From a checkpoint of a small transformer trained on Wikipedia: MLP 2048 squared ReLU, 6511 steps.
Each number is 500 + 50 x the weight over its row's rms, rounded and kept within 0 to 999. Layers, rows and columns count from 0. Numbers have three digits each. The size before them is the row's rms in percent of the matrix's.

# k: layer 12 attention key, 512x512, rms 0.0785, rows 355-381, columns 256-511
# q: layer 12 attention query, 512x512, rms 0.0796, rows 356-382, columns 256-511
k355 091:521509562400532487546362481568513523509498572505547448547534451502479480511423513451475524419508518401459521494481491520553511482520508504456440433433506479585545546474556577484559465533483483531447538541456496515525444539592483546552476450528506482524563479493489497503532463518495464562541553496529499555488418523525485477537503514518443448560490462606501486485535534521504436470461594428445495487481497537578497572485416477452427528514460444459566559540496494460491525460489444500564474559455530470483458467499474389567546496514446483445464429476500496538449535449524571479397557514534455473558672500491473479506401628473436506531492458530481562552491557519479493448429511467512493502520489499457490382520482545526470522447542548559486470567476515454547581398527497
q356 094:411441509423540519474423479517499538491425472481471474608488521488496430576496584503580436454513591439455618483505540494422465442519478466433394524520431475447551513502403519541441497574430555519536477395472565489543447469508476469414518530437581499486550516514555536481518461503426442580483474506534453491421438470422414565444437512496483585491375510505545518520453454581495533458495493526482492526506488541539529471609512544491377487526505513424402461568520377510474485497469459480559546507501541475427476445523464526666500326568454507544462514528468554513508454507477562358447419501545573483548486480453556491526549406452436503453517499450524401587494463480526465442484456413472504534504502541639527543540535585496580580443476515501477467504436470503430563512442462
k356 093:600540505440470510435521552505528503371460492475510470499471430485526463506519515479503460471466554499483468581520608440486471436457483548461404506491486510658615518401444500514433497461527462430598597511478572440453539540458481487386495515393554545577463466553448478535506428463491545423532548473508535498584474486482494477562520475479490487481403484547512490508488532505501541478463520475533534574637472476563502497465471597505475556530550533461439481490523574403484480584450437463495541527489448388383469453414529597634527433575509454474542556478520455520452385473412538485475464525529492532506484570553448490490481480527459615567522502562499558484551483418508404569484466476489530467528467496564506542538489599480492535474547512496495424576504510583538532606415592
q357 093:493450412482513495501443487515473536504482504573481505526517462609520426492517469573487573543507522631463596527431531486460469474585533508516484454437417513551506537382515513484547542484561479412477471559415482418452506595565491429525504491500484443478533536513566584534599577474463504440587545520505572516452588488473572437453543558534432482482464479500449463465521465451416499414567429548516381503484463535447458534467603434506518517419522584579533558565439501622457541484490499555495490417568543491446555504479467408489342512486510477584477448471545525496497470553548467548542514465392466491518412545503495484519537531486499519521588548529395533412561526434469540486535462471432517487551467596546498426550365493535470514493536490418524524519442494510390440504502508
k357 091:473428466505482456443446480430480428529557571520542469584522504536486452532394500534575520491537460592548592528636526515535472488530523584452565514496463483501502607489548494453552452494492491504500508506521540545479528545514481482483487451445452545517422617460511490506475608436549453548486524423446527523596474543454520523521507491454430469441423473519574549501555477475471388539463518532504555531556425544513419570428543483484386502381484507570433478466559522532420472442473497520501573511509487645513569561519477452520544553559553516473538566436460541459555480581487558521525487589445424541586484475441522524561511512590395542528475563429395537484446466481434439538442463515433574593445516523514507409563489469547544491571526626452603577466498530572504447460533496
q358 094:490527536498512554490595509420435458461473436565475461504553448541525466504568449600505555521407544505508437560504549536514484556463430492501582558517468540447446510477526439513469551414535564415487464528431450434498589463423540461430543544483594458485469578534459424547555461416496553510546482413462548502513518555576620517474517480531521420457493539516502531527513573480472523407529565464525507550510546538556516510469454483518546538426602463548550572501571594420581567511588519547491477386554516468568479593547487527467488480472567458493566553517476516446456581475525531482510470396453519449407457571540544600392455531467434455504438513574454555520554479429515550552490498504437519461547474556530511414471480615503480416465504475473599479607543518498614492600590400
k358 097:468479523544531574512568424504458493541536429538543493508495530455515552386511465564545481549451545473519550484504522500562561466548564449583574507540564460457573419511542528468484495474542498496549413469438481540516490527531560558548388479517482475403484640497512430534526450471558534505509489427474484548431400581474573441518454387520475413482551584520633579510545481532507517528499427434567558465458568475434488455502462594452500447453557577493492520482514477475545431436573458514562515432514467432477474491509524481473522544438533517474537419410519555505510512545486454512471472494520518515556465463505575486500540503495492482661490523498550461501429436588567580490542550448408518554385536545561503525435475591535460358392443463466518595486496464473531497534468525
q359 093:561498490547509581499538541522493532453362442464458494547493526535514506518498519446503440489465429439515499577551498542637543493480535435519405491539500572492503444517478498496474443494539504463468618480478485466436491510562537420475537491525421526442519397419481561554513608542513461482403635526546530474562466501475453549523622525566506539444461476585460579449484484473553487560430473446604438556578490519448381454472448445424458573473398427563482535521495520404531524438477549528544521490547458489505549450504477583474530490562528482474544530533488487576441458465530469544465596588482569533455512425445437508531583459397548429476430480446550566483535414449487515432512445494494542537596496535472459489489420484428558454559558543464477561505372497574511519435523451
k359 091:534519462485478496606560522478493483438468455440541610519495550468609423464419517532387545442533507507469496470440495467508500436552468387484500456533600563561465498500444453475516596496497501532546495515530536465464499513511528536593568446583501618531516502526545518478537428382449504499435504481520536539541512528514460488558597410557520524503668416498485429504469517531596547530534531547547462489494521534499516519477444494562462540477448513444555573459451467536465616459601584575419485514535500447503541465619493507510553454555555496493433549501541469627572484533601523432456526596504549580581532488469530515509524529502543537427500543462406450505637525510477429502395523519491456550452512493381483506511550439455528476512550470435478533525565446556476458452547533
q360 089:486444599610500485525462466498606487455473503480466421482504480420540505431546528560559473504437412430553477543515488446440401437487502531526495426416479505453553523517417473448437535557457496446552550474548415555437400499453586467495523442618563558551528456443421630555471450554420530541471452493478498555527646464467418516566465496489522435429467419538527533574521499559559425527565398529432453503482515456507472497448567453458361495552563522508417507461488483499502555552408491521455538446431526486538470523391458493460443534400502523593531540558529442574498522505483533532454530549533448493530368521517505526432388600538479476470492541472465555534481503394498515533486574475484518601532577485467469504493478512483544480545402537511577537505490501470519554558499555
k360 090:577452561600497437515464503485497528504499348526512495522563424436524524458510464524508570629470412468496518537501543478503425449487499520577506494481445526528466448428485489595525462495535495434403577487388488551488421469546541451604559548558532458464561446549450574488518490548500518515523474474564559506525505543525459461521515427551437536346474471548495470494445441536478468486506429509536464380466569548446501506394491511438489534495520615521520504440528448507526531485489427483401626505431615511519514537446493464454505488451434464513520548549490557525465438517539629466433523535496596517481449566417447575610492421496500536533479563430456454446484591476461450482438550483482566533437599483543588510485502465576512481523491480562520572482548517457418561538462583
q361 096:490462529492545642564439577471588518495508551479570543548469505462514531569511522355543436537554544535431468492480482499514578550583491531571454527538578596501494507425484507426418532497539472596534509558509502548420483513464464472448453564508459490431476421468416535466609494498399517410517550581551435525452520470550475499425520519425510599512533632479451561440543571575551545497540444468470566439495484429546485496462507532628470522520526485482449457559525496536507457433505456458588554453564509545446549451471566494454478528500477552478540478538425458514573488623519514539452601536471507520538453516536506460573483401539467489448548486496513508396456497459478538490611493464544479454427483570463533525528417493443504604498485477473461464472492505519448624441481481
k361 095:449479481525477514446430490517457424454419502456555581441451473467515574449569505526509554528523477487480554508419383415427607499597576524446368548435510488495425502587519349459395513508615487488547525598553549474490498459417464450432503469444522492473493536564435595439439501526482583476559526572599535536548557484419495516383534566531525624454469510482483449487504518509563522440531585545531549522489408499523479502498529475518468545463512557558452551487398470503567615492580505484544571498540598467548542502458523510506474560487469429584457476555547510463542471494562561565522596481529548500527451516380550528483423466531497514375535512412551459483508486512602560588554446509567449528493454528499524566523495552452451486584504481438535486483449529434474511411460464
q362 091:486485542575513520530448451495528532449518518439468444521581486559480601492436531518520483452491450502492538575501382452405500428533441445543434476476506523522480465394444496599520419545477515535488436556530494602489551522451591554552461571496503494519516503529487571541544586477413490489561453570452488506506592535540445541516476457489467447552472431503510461582409486343488540387502453397497498619483408556520466496479442482562590447425477463541529467461506522432422531451537557461456553486555584491400610414559503580486427474549368478480435499483592478648454530560465601385444472448419561496496395462617517500562481471516463457454500504544494439499572479579533474436568386523577428416498449433480428487521415554573492494453451507480417466500540494457475468534488520
k362 091:405522483521562478517448534443503460521546476507538563557542514613493431476525493601519425526522488526551480567546451448492517389485470556444519588487427382478443501479452461535490434497500503488459528561556523499501557498516556548464506478398567545490451534461498558570486643405439438572509474481567474546555506526474408518548569511523443482513497494474457477543525507467552470445607455482537481550502566511491481403434449464543546521371515547512406530529448506483465445568498549571586515421532458561444558481486525508593489502483523471521562495457484564579434440488588513427514434460472501564523531350536491390476499537552461529456444484483595572488538430541491555556493519498652493436450588620531481584476491425528519526472513519558494436417480461493436477529608567
q363 086:491472492519528317496514456482423486508451440503446501506500502514537409486541476510549510579533521506467510441494470476461421561519434428506577431537559503493479508580496517478553477509371505431431549516558514512610495448471518542548488546456418502466468490559463530573425444538528493553405536512476452530532566561612525456479524563473500545533460546538522477478530546561595501485506547430495521368464529518524497586466419631551520471435516532502509571531460578506390557483519559464504411452461454479512546521581447538514535494571476462449476503450512531614477495534533604468530543469481437532508460440449475447372416576518534488409420498460508458547470479515506604496529467470569512465594516484486463471499527475545531486480499507452523523545515435516589531505518437
k363 091:503562466516453590554484561469561454493496561519451531550418574539483415487474479486489493485514484473547459516520477500596626481451425504457600560496603566539561520539616544476531525534417438441512458516479555536537497585522501488396503455401479517511453520457538451578381515509456524485508540548519522495424456484529618556443550499467480471499485543420534492543572561606472523533435490476435525355425529478436456474454523568572477547552479514479479509482595497471506448456466486476475499404452346491438558454471533563478424550565493420418480379405479545500466532552488492530542581479497513534513456588505453491549474602463478601552593479531539513574400513520485541487541555563489461487422515479530533505503420513600458441419552454594580486489486466404465490569459466
q364 099:491487506550512439392470528518508498553440567474446555499485580456530473540487481479505626517452464504425467582507456482501543492474503547544437574524538544495460604467507497532440505531519519532520462480488557522441435522447517433413432454529513489518461517512466458477415538470510501489502416568451497567511559448476472430483463460534437509514458485465467580435492555532431527464426498514476499506558467476472576472500438563565457418522456467457523533506579442470394347487494573508450413525567624534384516519520516547467443481446433504511517441496534375481495535493550534479544555539534470465414474476459537568568476551519503462582510503444460460383501541548535500499579587566471473433506442568436433453468501501439471415500482538618369418511550424521483513432472460
k364 090:470431530608501388390493477460457470557471462498542488465574656511526511523466536557478525494554507466378502483528480564501526504512475620468473488499496520449499584519492538575370434535496418455532471574429567378496456462451544462380501515483598563464499494559464414439457573517549482513503514533520490448519609482503471507501457538501478493505479535540505495519541467467508525422496510492416458569478503571560617435488558543545578397520542516489558562575507459564525464606606482414517473490503517501456484551507454480462435557506581545458630565536537519517492482574484415504587495494498501550465483507525521460524509545551530520562527461447547573413528534517472564540583485465482540502553367496533436526542474505525427450529427541537430417504486519509492526449498524
q365 090:529395441555467489601499521545517485580460557555533573623442485470501456508480503455535526467543335530447442432470548544538435459467502538557454567483381526486469468585414501440438500418492483508505388397524473405489415505509491583427439454499528488466508586461505534501476361524472472506539455503512479499562568439427592464461578400469523508504516508498540535487537466474521557518448469347569512555531510538480472578480515430381441487464432517516479517519482500448423477503515465536561517584428513485584528513488396553508578469501566535474440499497443572475560445459443484523554563540559560552548509514534505580468524458550515490552546487506495496462534420345445515469454516390434500539506531506419534485469494516472561599453493539587478480548508469499601442488595461
k365 092:521493501501429462578430466499531530501435477471548564456479430535443398572571495478527513481520497486435633458439567544520466414472492472418474540450422477543503490446510440417518487437500506487374506439482477502484519471475495347394550416542492440536443474528460510443475386577469555447566473500506471451479509552496603444452524511586570521421544454474552471539477488488437506373495470366535545476460463561446523477566490524470435577478407597574522486500419454495446487579496552492508454536456473489533479449489388579448426430539596512454451499565523495546556462521455391493602528527514540490543606548488545540510478521491528505470488433519512515435582506471448496465477502481447554541478564550467517483479457518537539568500471541651482468586555535457504460422526544
q366 102:490518503548453503487398518530479516522462513469549485485475448485447453477553619466469523525538504494466492379497522462495445557528608538469533535458476473460507556587456549495514580489465374491538522521485444447562502509449446495487539511470558524572449535489572438573351420528525491464442584555503432446539506459511409495506372566528585467523550452492496485559527493539529579585582571549457479506500565485477546573549487623410539451484423547465521579460487482454490494607480492472523533485504469528500514529478490524541522495460558517556575467531397567446538514589485477595446426468462436553497560498487529492441512575542484534503506488529536558491561567439458455525497458512489552468547490416472543489443562505442517522494466550519512449511572564458455477463589523
k366 101:558533521484432465537368485547504423446418482519469449477589550448474509536555463475496504504583477406496516492460517462515435502380554524434502455531532568530484618551453460433483556512405445567511474588474530510563531600453457351486569546406553546576514541462508440531541337535528452527446514564422464461488498453480480449481511435447457517536490423518358565474578489511443528525592513465520521522473517473421466571512546544428545463513436511532485525428515484511516495468499522441466546537522479505488498471431527501451570511487495408468503472470428509563573606585458529476500511463517498449541545442517494514455448432462492436578562497494484536390574508476402531489485456464566572461461567388479535591534594527483529516485475495603556499435505550516489418566541613
q367 092:489472523523540514466469523375440530550517477450516493617406537498530493579505596539408491504440474438535474450494532509563489437518454450486400493445505542505450475421495523536489473477441575524416511515459575578500447464409524549502502477452577414550522517510462555524524521515488462524477562499428516605514476449499446532468531449571564501567547539413496459544462477467507490436460459439431439508482538434439556427574553464444450513528599520478447455495503430549534479515574394502511486437496497542464493432529481494526426470516494496507596565457454534452494462602435427481522494502473570458511499491581528522471466517455532447451486430504581588500388466510421546559559533441556516463524508578532529574431510564515639589531570543507541518544496523513506612441523463
k367 095:465431422490586481438541398433463493523409502456453508517490546467539556528508514532449516427395430550618481532425569481481585499587448467622488542524581561568476518461457475470461425504503511467477479428536498475622453480514499456541469536397474398449566508501444435408437515569490587397476529471487498517538605460479379458456497470507427447455609439453425411485499615402592398443403482470440414481450519550535583497554425470432482436476504533582464455531476424495627460482545468455475538463474562542544418422465457501490374571493553538497524522494530494543506502429508482650489532397460554515498573513460559526497465524453456518426464493523595491391422504487582510570386518508482501503494584487455470492421501562567492590588549536413507535549461534500629534470540429
q368 100:509410541488501415498475514516584573480490448440401478547589554451518490536546384467588428395553521429508454478473469506446541470478598490611496474472479508533452568483491628547468480472486547414505537454518451472519622561498414511537485595479429427496469515505590466467542438440498520477551521486510569504485457553536460562606484518415516402525517445498448539416480443418416468495529581574558498446547446477505491474503507605573453440430541492540506517380496493576532517455559521478462549587406529440514489552492465470476596460550508504471527526530572481464419549564538483567533410576428464477502594577435428505449515533550518462535584428449514531493450497466469593486443486423456447522515565529513565442585527466541503498508485491475609460456506520483438530539488526
k368 099:488386616458553540493547521435540621497462497471422481516467537527526483543557514567559481489567523547516449535584520451477589567421591521581571528542434521526532455510475605523534473564498560423458515511539426479536583452468482525456500538512397493487536509444569476440477487461491464546484495481447520550593458546539500587540452518431495562501496471531538556407488392504485440439533499478533522534507597502474489443511523462491511443445534494515457491464487444535512437572502587537596448417430477513480538493478531450485460469502468511455540577442503539557523448502480409504543496543474534524467533486431450541516542499600470517403471539496555507424550521468491512454505472470525609460556518469542551529582476470487551464527458576492523423379393512487485489479515524
q369 094:408478432518544463563459443450473455564543567446516542480491528528474576482494592500434498522546509449497500499575511523453504417549495400596526468581581497493466482446461446519565519421424458527587448536497508484578503548513595583495535547483567537466423450522393497545542547574450495418549527544454409526533546409540492483554451506545549500523517580600434490520475501487573615489435533474367505501491517449489461546460476549557520487454542575526454557539388491503527604491479468470553453433505523498452510363620445549495542536491479525449533539491523532568501453400507504617393455443526499539495420599511558393462458501513448581563408460423570500555578529479529502593528498508531523451559404452508503490502542557567534562508418516458556508559512520497458486494471547
k369 093:479457378542480369522529515442495439499477451418517469516452509507411485517541553538408480678535471463424512670541458457473526377508548504557474539613559476575507435503462549510563539494475492627560513431463500494552441577450503541546532536450520496548504483426420556548527513399502487517482506535454440541513468515426590396560547548560471503512406571522415507495439545554515605508599456502413459437531462494473498494460464493496494508460610508518498494541443476468449503422497477506523542480543517492595527465589461608609502525399495502512459532455506529495522455424531462481490535437465532488452432524403466501438493452554431561498438480521599561502507551545498480552469508582507472429472482589446482490554614574460503444459535534593527446434461518484433539487439528
q370 095:427468496425529520503477516567449548535425475532617478480517397521511485614563423595434415483519625455493469456522397513519471532462563549566564405530483532530417480562600536496437438521500483523592520492436554563506530496476349512545511507511471534467472570526523562541485539553502443600597508422427474493562441443532510479499567510539543426532511556572584498488517472430471523477620520513514429528450521503537497554517553461503554485461517462475520598465505555383476605500534447556496469475558477517535434519447529485508509542507465491475513487545524533583451469415480510455522468488474537490520536475520450547546472416549580547485509528522462612491499499486593479487512461458505546422519507535492455570420513528515530328481517554481482439501573562583546451437470447
k370 099:489474503513476514475508452521498542633473527509573511452537438536488370504488504495485433457533533452539502594438523533515520520447535472555548486596517466489519550513443544544532507509467529535640534434557472531434520586493466515450524513490406570468509441489481468456582480555583517521478442453499566555571425436511490410533496444504494352579468523484564493514570468529449498547499531484538538518482547542517413525588536564460428449419422444394512555571525518520422453565494436526560470452530463533508466542429558546516596530512490529458464505472484504564455553460509501513560497489493578523531523445521511505633476428479504532454512548445515533452463508468572410489498437523530461524466492499475519458491574682602546452497488558433529497587554467587556480509562539
q371 091:524489535545522494523398537403486571533421524476441433569563550570568451530615575460380536532543440457453477558463557491529494500565565456464435480432384529510491452497429584507473413525471446522527409530423586566428430518484513466417466464494472536558524487427514570558549529457517480490445514589443538427529507409504436525519441512559504420521534360508515535522651553512562541523489488402534499490531475444506533476472515508543517497506509536543451483495423492572448472498483447467461536537501569490403476406442438507472397423458432466484437515436551578542454440477513462498446426478589479588514487589539443463552517464480529529457520496460533514445565486568509509469537501461532590544579451416449441526567533483501437433551486543542467519482432510530531540452572560
k371 092:485521490535542490494445491474455504490530480546445499512522516525477508526551409479479585526541499420571574486382405561550447553538627509454476484493534527575506533539513588590471368516416435527438525484518584485520596499529572507460549485516548478563428519517555488522596507488543531488398567518503573458520517451491449373498510491537437451540524431475574505487468525331481460467551575449496489490476472560557561492589448505539486573461530506533520468498539538498517523495503450477424500573402570462513471650510491493546580520499459415492480556461445565497540410585520554407481473484521551514493460519492488444469499525513536608524528489445378476444454577560503492543372541463493501472496473526472487402479461482540576493464521477561506513532469500509495442541488538
q372 095:432479430493456525491503554506508508449454484438511519499499487541444451415486485428513452492506429566450471572532529498418486477490533508487520566507361493417466594517542472464431570563489486544539552489494518615596538449512541411493528492529400495473527511578556502502455511492501506487452482445525450469412489540381550486573513463509518492465425470528535515519624495512502522555589501518533530491573553473549473469521399521469507480488467598506480477495587519504467490440406486500536476548520484589478585415507532409493423476508525423468466490459518542513494501501506460483464513455573560554547534542532503542502533509501555484481501451467517491466491529555501457506525425507492533436485517468457433582336490624581579447492607553501529520482392506438499518445550506
k372 100:459503499567482457523485417487467496445510406477567523546585523495508476599475533447422435586553568458473485484522463438520425414507512526509422549554484488490544591476386522496499631455398388471484503554477598590616593545485513466486544493480629468485492568579472568502466473470495581434515527520455455455507507484451552454568563442429474540517440463486506516542537438506555518503531637481584570422513482461484545518535500515454473496483495535567488455432498530485564456483455557459595462550395579484575551451520439439550545472563488466516447457422517537485501515505559558496509468541573440514462504572527515450512540531525475417503642539352495549425502536518436506474471484496537496399425490483448476496497478607521542435497600474441490446473450477514499511493464428
q373 085:500451520412530503548553455662505458472542453606527535511445604467458563445511500440560516543444467485531499553531559490566556470495501535477568504428426561530533511517472572380453487534608519571572415402446539514563603473610434499502523502509559456463463496581555446516499459552511578521538453549451532502502439542515581543520529470600500536512453587461534521458494502480444488426453531449520600509517455465447592514468536463538560451588506530411503606476501518478526477485405518580403488558473518413566533518517533506471522485458469420515505513498591569489465505539508460519557514418419521414482550496389438566444537510465455466533543446547465477493515561500550515487412529541391384521524562575462496521411538469455445473554508509504529412481482509527529445502561534
k373 092:448435499375436568455532485516523500507459629559521538494490526508502572468498550545520495553574555544578468457542449480479516493587484476506505457467471410475519590474430478445545475459449495577524469406531588464529512533577552527494552524550528567504487438508458393532400456515601512523503513548523601531561394463549548481449452495561472545488437494452520497522530536441439491516469527456539589523473629443486451430488511539514536475561604479458473500515560550479508443526404555492463439561507519433490524491432569501480468371492561489452520584501464486542469588561549461467506499510560518533423544495415560601484431534495477552449496573557493460496381511421487488512514506445405498470507496468494500463546501484480543515557506572501530419540396490486437463489606535
q374 095:585444486415540503468529494449608427530516456504479498532539550536500508541595540545477503517455450465498564463496476483618499462536529535497579441498482470434557529463518478523413485499435553468537514538549528502548534477493524550584524699437428483525499496541499520607675509604393532541497590501477456497556524426464496579531485556518427556519544450581551570572401491523467571451564454446457516529487587464474561408510553499475559495401411495558486479536533512470566527495544469410568492452541468498501459482504467477466559481561471456603448530507518526471510569560471495458501513435573557496545620484435543478482424452509577442552601473485526469587438576424507484544450486425498435516489505465491472521474445566420503461572361497497591530482528525502509516549534497
k374 093:424532425522547431421467589574450479534515447445467536539447510449491422440536631468482472534438477472549539544581441471528510406498533516451424525530511429529518474499419561530536503424546527491518555565461486491580406504487611456511456610575487416493494490495474536556521572492501504502453549514478491597509519424458504540504491545502508579546585477516563429434454502480571510536447536414492480497455476467489590444463442512574556480455565427527418559516556499485584518492524527521488538387537465488501502547576554639489618414540433403543461518474528442445545520577520548459480503499516583553539500471496489487502507506503598505470546426406463469484414582457638501538408581478512456572535534471489559520546527478466568453497457501570518489524541534488398490509458464
q375 094:476459504513628503490471532483581564499565419545463540523467478466417552530519471360524497485503453505486517437463477558448436505473511495550555599439423464555498541481486413508498445511512390539452555507559431516474479530482456589476482540498503488530527436487477611493574569493431481510439522445520531456465453438454453489525505469473521515525518448463478544471583577533497538539408486459477485517538590548615405486517563445410448543461477419514557411476423412451489485482427383528517495434554564518527588428562541459423454524455495515467443527530448519562539387554438519450518491526485458550578531535605513484458404548500541464536557481469517511508482533485491469474454527450494481614473532524532496532448528490533551469536487551423591550518553442527433492604514459
k375 097:501542591546608512541469471453442482458504459470440519485450488496464526471495500477464463567508569548637481457516461581492424537531533449496537510592453465580461437474521435436564476489552531494447534574609533477475503469478507558502458496545517471573474537472490546329577498525505492476525493445462532458537468499428529596512484619531582503478512437484411511521565412470476509574514547432504508545494570505515416471494431387496448608418446510501528551485463436422531454483468437521597507488526473492591555425410535468474394597521536454513504568453480486576598531509518515527500466488498503571535418522524546495550487508608521519477489489431509477454543515492583447533425501438501386459487567522562543508528451419542451525584560542501547537519518544536437447550441372
q376 102:424445548414491583565524444500511370544505488513461599553463484516487581559526570482393532538539480584540490537462450547537542454473612415511414471446530513424471493536512567550463465538487572552524565499469511553551509521461507438533445471540473422526467466482575545497508438527481492473501413479550522442589560496430392508488527459516461504542523412529579514480446497446496480536543497520566442557496560427408529512488417512487516440516521472490543545511515499452502475443542590525504445511551520460459617480514545585459507550488392545531451455544478395516461492436402485548526511573597560445559428577389505552508509481563513531527467550401533548408535497556534413444463479381417499524534598539455469514437478491497595596452466578505403536416459469513491432470564490
k376 103:508502546508453497522554512496548483579527528487509534404456603481575504635547483422533540559478481599460499574548511449485477440526507545519525431406457505541564473437490600556487480481515535540491591493562519491568506509488524406492418425505460466487491431419566507529429433499468471468601529519552496361574509510460376536537484445495517506508571347539499539581441401425531528608542461583547481489480587500513540488526548399508532502516479469587495582554515547560524425497471619608533432535523429520540543465467542519426463533543509559531503547561448510512457470456541447547534527466515513496509477477414498472473492573479548450508459553459532481425506477522543436459494553549461442492460520522547484471485487426543546615427416589515330486391433466520447433474546501
q377 098:452475483489475435501453570491462573517529456441499406524411423420491562561432473525529444472396552446482471489530496524417521564605389517459465555564456435459404548561513473498442542511460517558574415473521453495431469450481539541469468395415527479480614546481508527532439562422534525550498500458558497507430472610502523496390581514528565484512403427565574534471481501580426488550542485554495502487543399581542473429507546503520556437546549551465517538544493526471555506531546432402455549443557559491505488547514477509563469510534498481523532513453485558534478434502549552463475467486485474495550487505545525513485462502505562479495502536433389480586546501463534439514437516419496451499490515511497514600532416539534505481516523460400530440464502422452504578536459595
k377 097:616520513480442541392403569467523475537520412435496341527442501521509544498450528540521366492519521477446414490566600496501464537503498535408474539593503550425446514488569431517511478529516581509468503565543525425462425451532635526409512452421521555533561490429475538477482541484568521560477437434549552488548456514583530510535557562440513478568480474483542450526579494474458473511473456527573457498546490555512468533514461605418467451504498475463503451495483527591511541485529437483457533486586554446443573431517544458577515552591481474614517472438537522459520448529530555545449452463507552584444451465519448568413552429459533439599538490428503405421534475485548573491475439469512520510531428517468564554432451544520506574573530447479486472509496470517459501561530595
q378 096:449456515508552453470502570453487492489508548549487565492493535520455507445447494523509549548584446523476514499561533492665509516468595426527545444488611476500638511628616528511504503551486573581630550476513477456477393441496453560472436505438542523470444498472478531446461517548504510501487474565534461487501471564564430460497503488510536424448568487558542437582470413498577503508529538509475510390561441498537498512542406574484543482516530533530528565523446559500506469560441496532430414468436400506478548509569406405517547439508431523587493439520506401651502542380487489490496476508491488467531545491522553599401440496512541466549469531466430493536498548476462498444456522483493467525507517507492434486450577446549484454449445567565526480507522530435494517542436455
k378 096:525475516563499513569519522531437440503553477499415465386460565516442444464446562455460526478534519436466461463472414474519448498455574462478424494560566610455572420464578608519496504548525511412489545516530526542451520547498472395477460466589482480529403506520573517439430497486424442436512570504484529445506467472522429532448410570481460570590564483476543541524517578446499541545503432451442502448424498607507455539444455505482568486543454574471613487430514490420497477476410496515391459442532516532499637451531474519530448511389550489499493481469472485532373590435556542533586481394439560483462438574519517502469442587417525487525422511562486473460539493432504434511527519518505508480501478482598480584462444509459597476527447442531486459462485479489457481486410464
q379 097:349457555511529420605405522499493496502563532471494515479426455464546540499478544551488555552486465504506486573585439563501537543596440533590421481469496558466486511587455519526482581575500473532579432533349495529443488587549535558492534481538539497466532511483615492504494588549560465443476447557502513489487427582481587548481396466479495429511415501514559502487518447443598502520533475529459467520489525634508568510488471536513483467496557479451544523567406470488473526542522456391479495452467441513418546519533430540574448439551432542585496509475500469497412425567634520533520506546460469548539445470500469534567441459491502544500525562525509525502485467548467439485537494482426520399536535532509552583537453543482643601473522572539403504405462489488426443495525543
k379 099:426427588476477473564444537520552499437463565420492523513509530577545488473561509503466550524526500550506521499498449535567506452490457478475489493466534555499497615510494564465530552521504570487512529540446535536473453582580398464444489421440551519516517450443475425513490490526513575565406470479501476450585490505413539557626465514457392419560462506471490439527472455460618492459483510546525528558529537517468536586497492591571531493382494536566544515415472510531480520486508556439530544443456524483529438470584366598624410570442400502585533441514521484561394492444533500550522513522482501486449510462471418505523363447484411564500532506585513468505503465450447545452535559464492590381507465485536492451468489512504534418517476521463484490445509462513455490461465565
q380 095:426613509493481400416485575425405521439538373556597471447484446485482471612448426547468618442491531498523464462440500453478451440483510478523410465505561542474494440562522504479399501560473494504468510564507568485484504507485517475481492583426528464524584459494582461540452433484520564402497592434447513412468471478523447520439479531485548459517542418622481484593501485585502536453562445574528509473404580476520509443541510532476423530563552533540543500476464510537502585513484414506504613457524476502427506444539473450494532592468431443629479540502512515580450455572517503518554491505505556464519558551543501449479500479507499540589544449435511518557473504547417414504427472557515496562469490445529491611465410538427528532495426448581500518476454587530543576480560473
k380 095:451489577533513440345445549587511500440474361546414524438545529471502500480531409442531403507513482510536506503519552444525528469504481401539512448550575504504436522517534486452444536428432526482544504461409591482476493534538519514595459547518455516453539530458454447530457435555565459490511536441445554479600616524533476544444510442414490508602632484497471528597419496553510564477524476490516596444464511496541484525494478564521394545512565440474434472482399573516479527503381457474551572489507536423470413480491474602468466509504415549562582512494494492453544606548526521489543533564501574498491525503467469493554465452504470487586527497443496474431579488512483522533443541569520530561593568373463497426389524637430533535456458409502476527444477463451429519491527566
q381 092:442435526520540494559414494562508468548509442596506439506515452520511476490491661528449526585437476587463563520555522562476513542591437509490476478474410533453466490427534546453452515575479468472523490499443467470514372480496503460482571506523436437455510559457525552457547458614475489513441476497532518497427546438447328479508446450562463526518411446499559519502463545587419533562482526525489449532532540512593572538531546410497525404589550467423442478539520509453438497473508431487458501469501539532576470516496533464545455458478387504590382458508541508412490491468439440505475462584507500435545506573507575540482499450563516570557509538452480489489511541469487425564447526492375493548474535441441404408379537508551495540456429534450410437451510517526437436460590615
k381 092:554442501479517507485494474513544478440551573511438487419555481507436613527540508493425461530515454551509514588455523690572522536562556621502473510429517456463485610495488613477552452507522508529504492563485494431542479490429522403493512436502449484530528505481485564411487545452520492500484529460501436556509399464489426416443527450501511511453417488471435435561447532535494502520559461508490506521532499463503562553486525480537474421464514508542507560464596507468483518528470486442474576569526489533601412466589542598496513507494496572458430415566509487483480476495368462560507387543574532473583488560501507497532442496423460537531558562505443429479463504530478379447464452527415595587494484424470535405491488441450498461585504430475438484411529539489475476510480561
q382 098:464413551516450500542494414440524583470543464570501629480464457446487405467523605499468485513474478408412501419554498531513492466567450525477507509526466477469482433469451459438496458530420437469460469370460422455500468509461491586451401579522585640429581511463506450590471498565450467448517476358497529484501456371501461429414620524523405526427550486509483417449614523505506556468463500453451465548566482523538513564406501470442558434483531523479440362495442503461466596474381564491495536494440469514490531407573515551554522477466510551466437484521441488525564588506452428506449416455504462559489490561569562432518511513468553578475434534494558525464550524585441493494542533464602572522564587529545487507491590463604468474432434485455496457527529500517493487465503461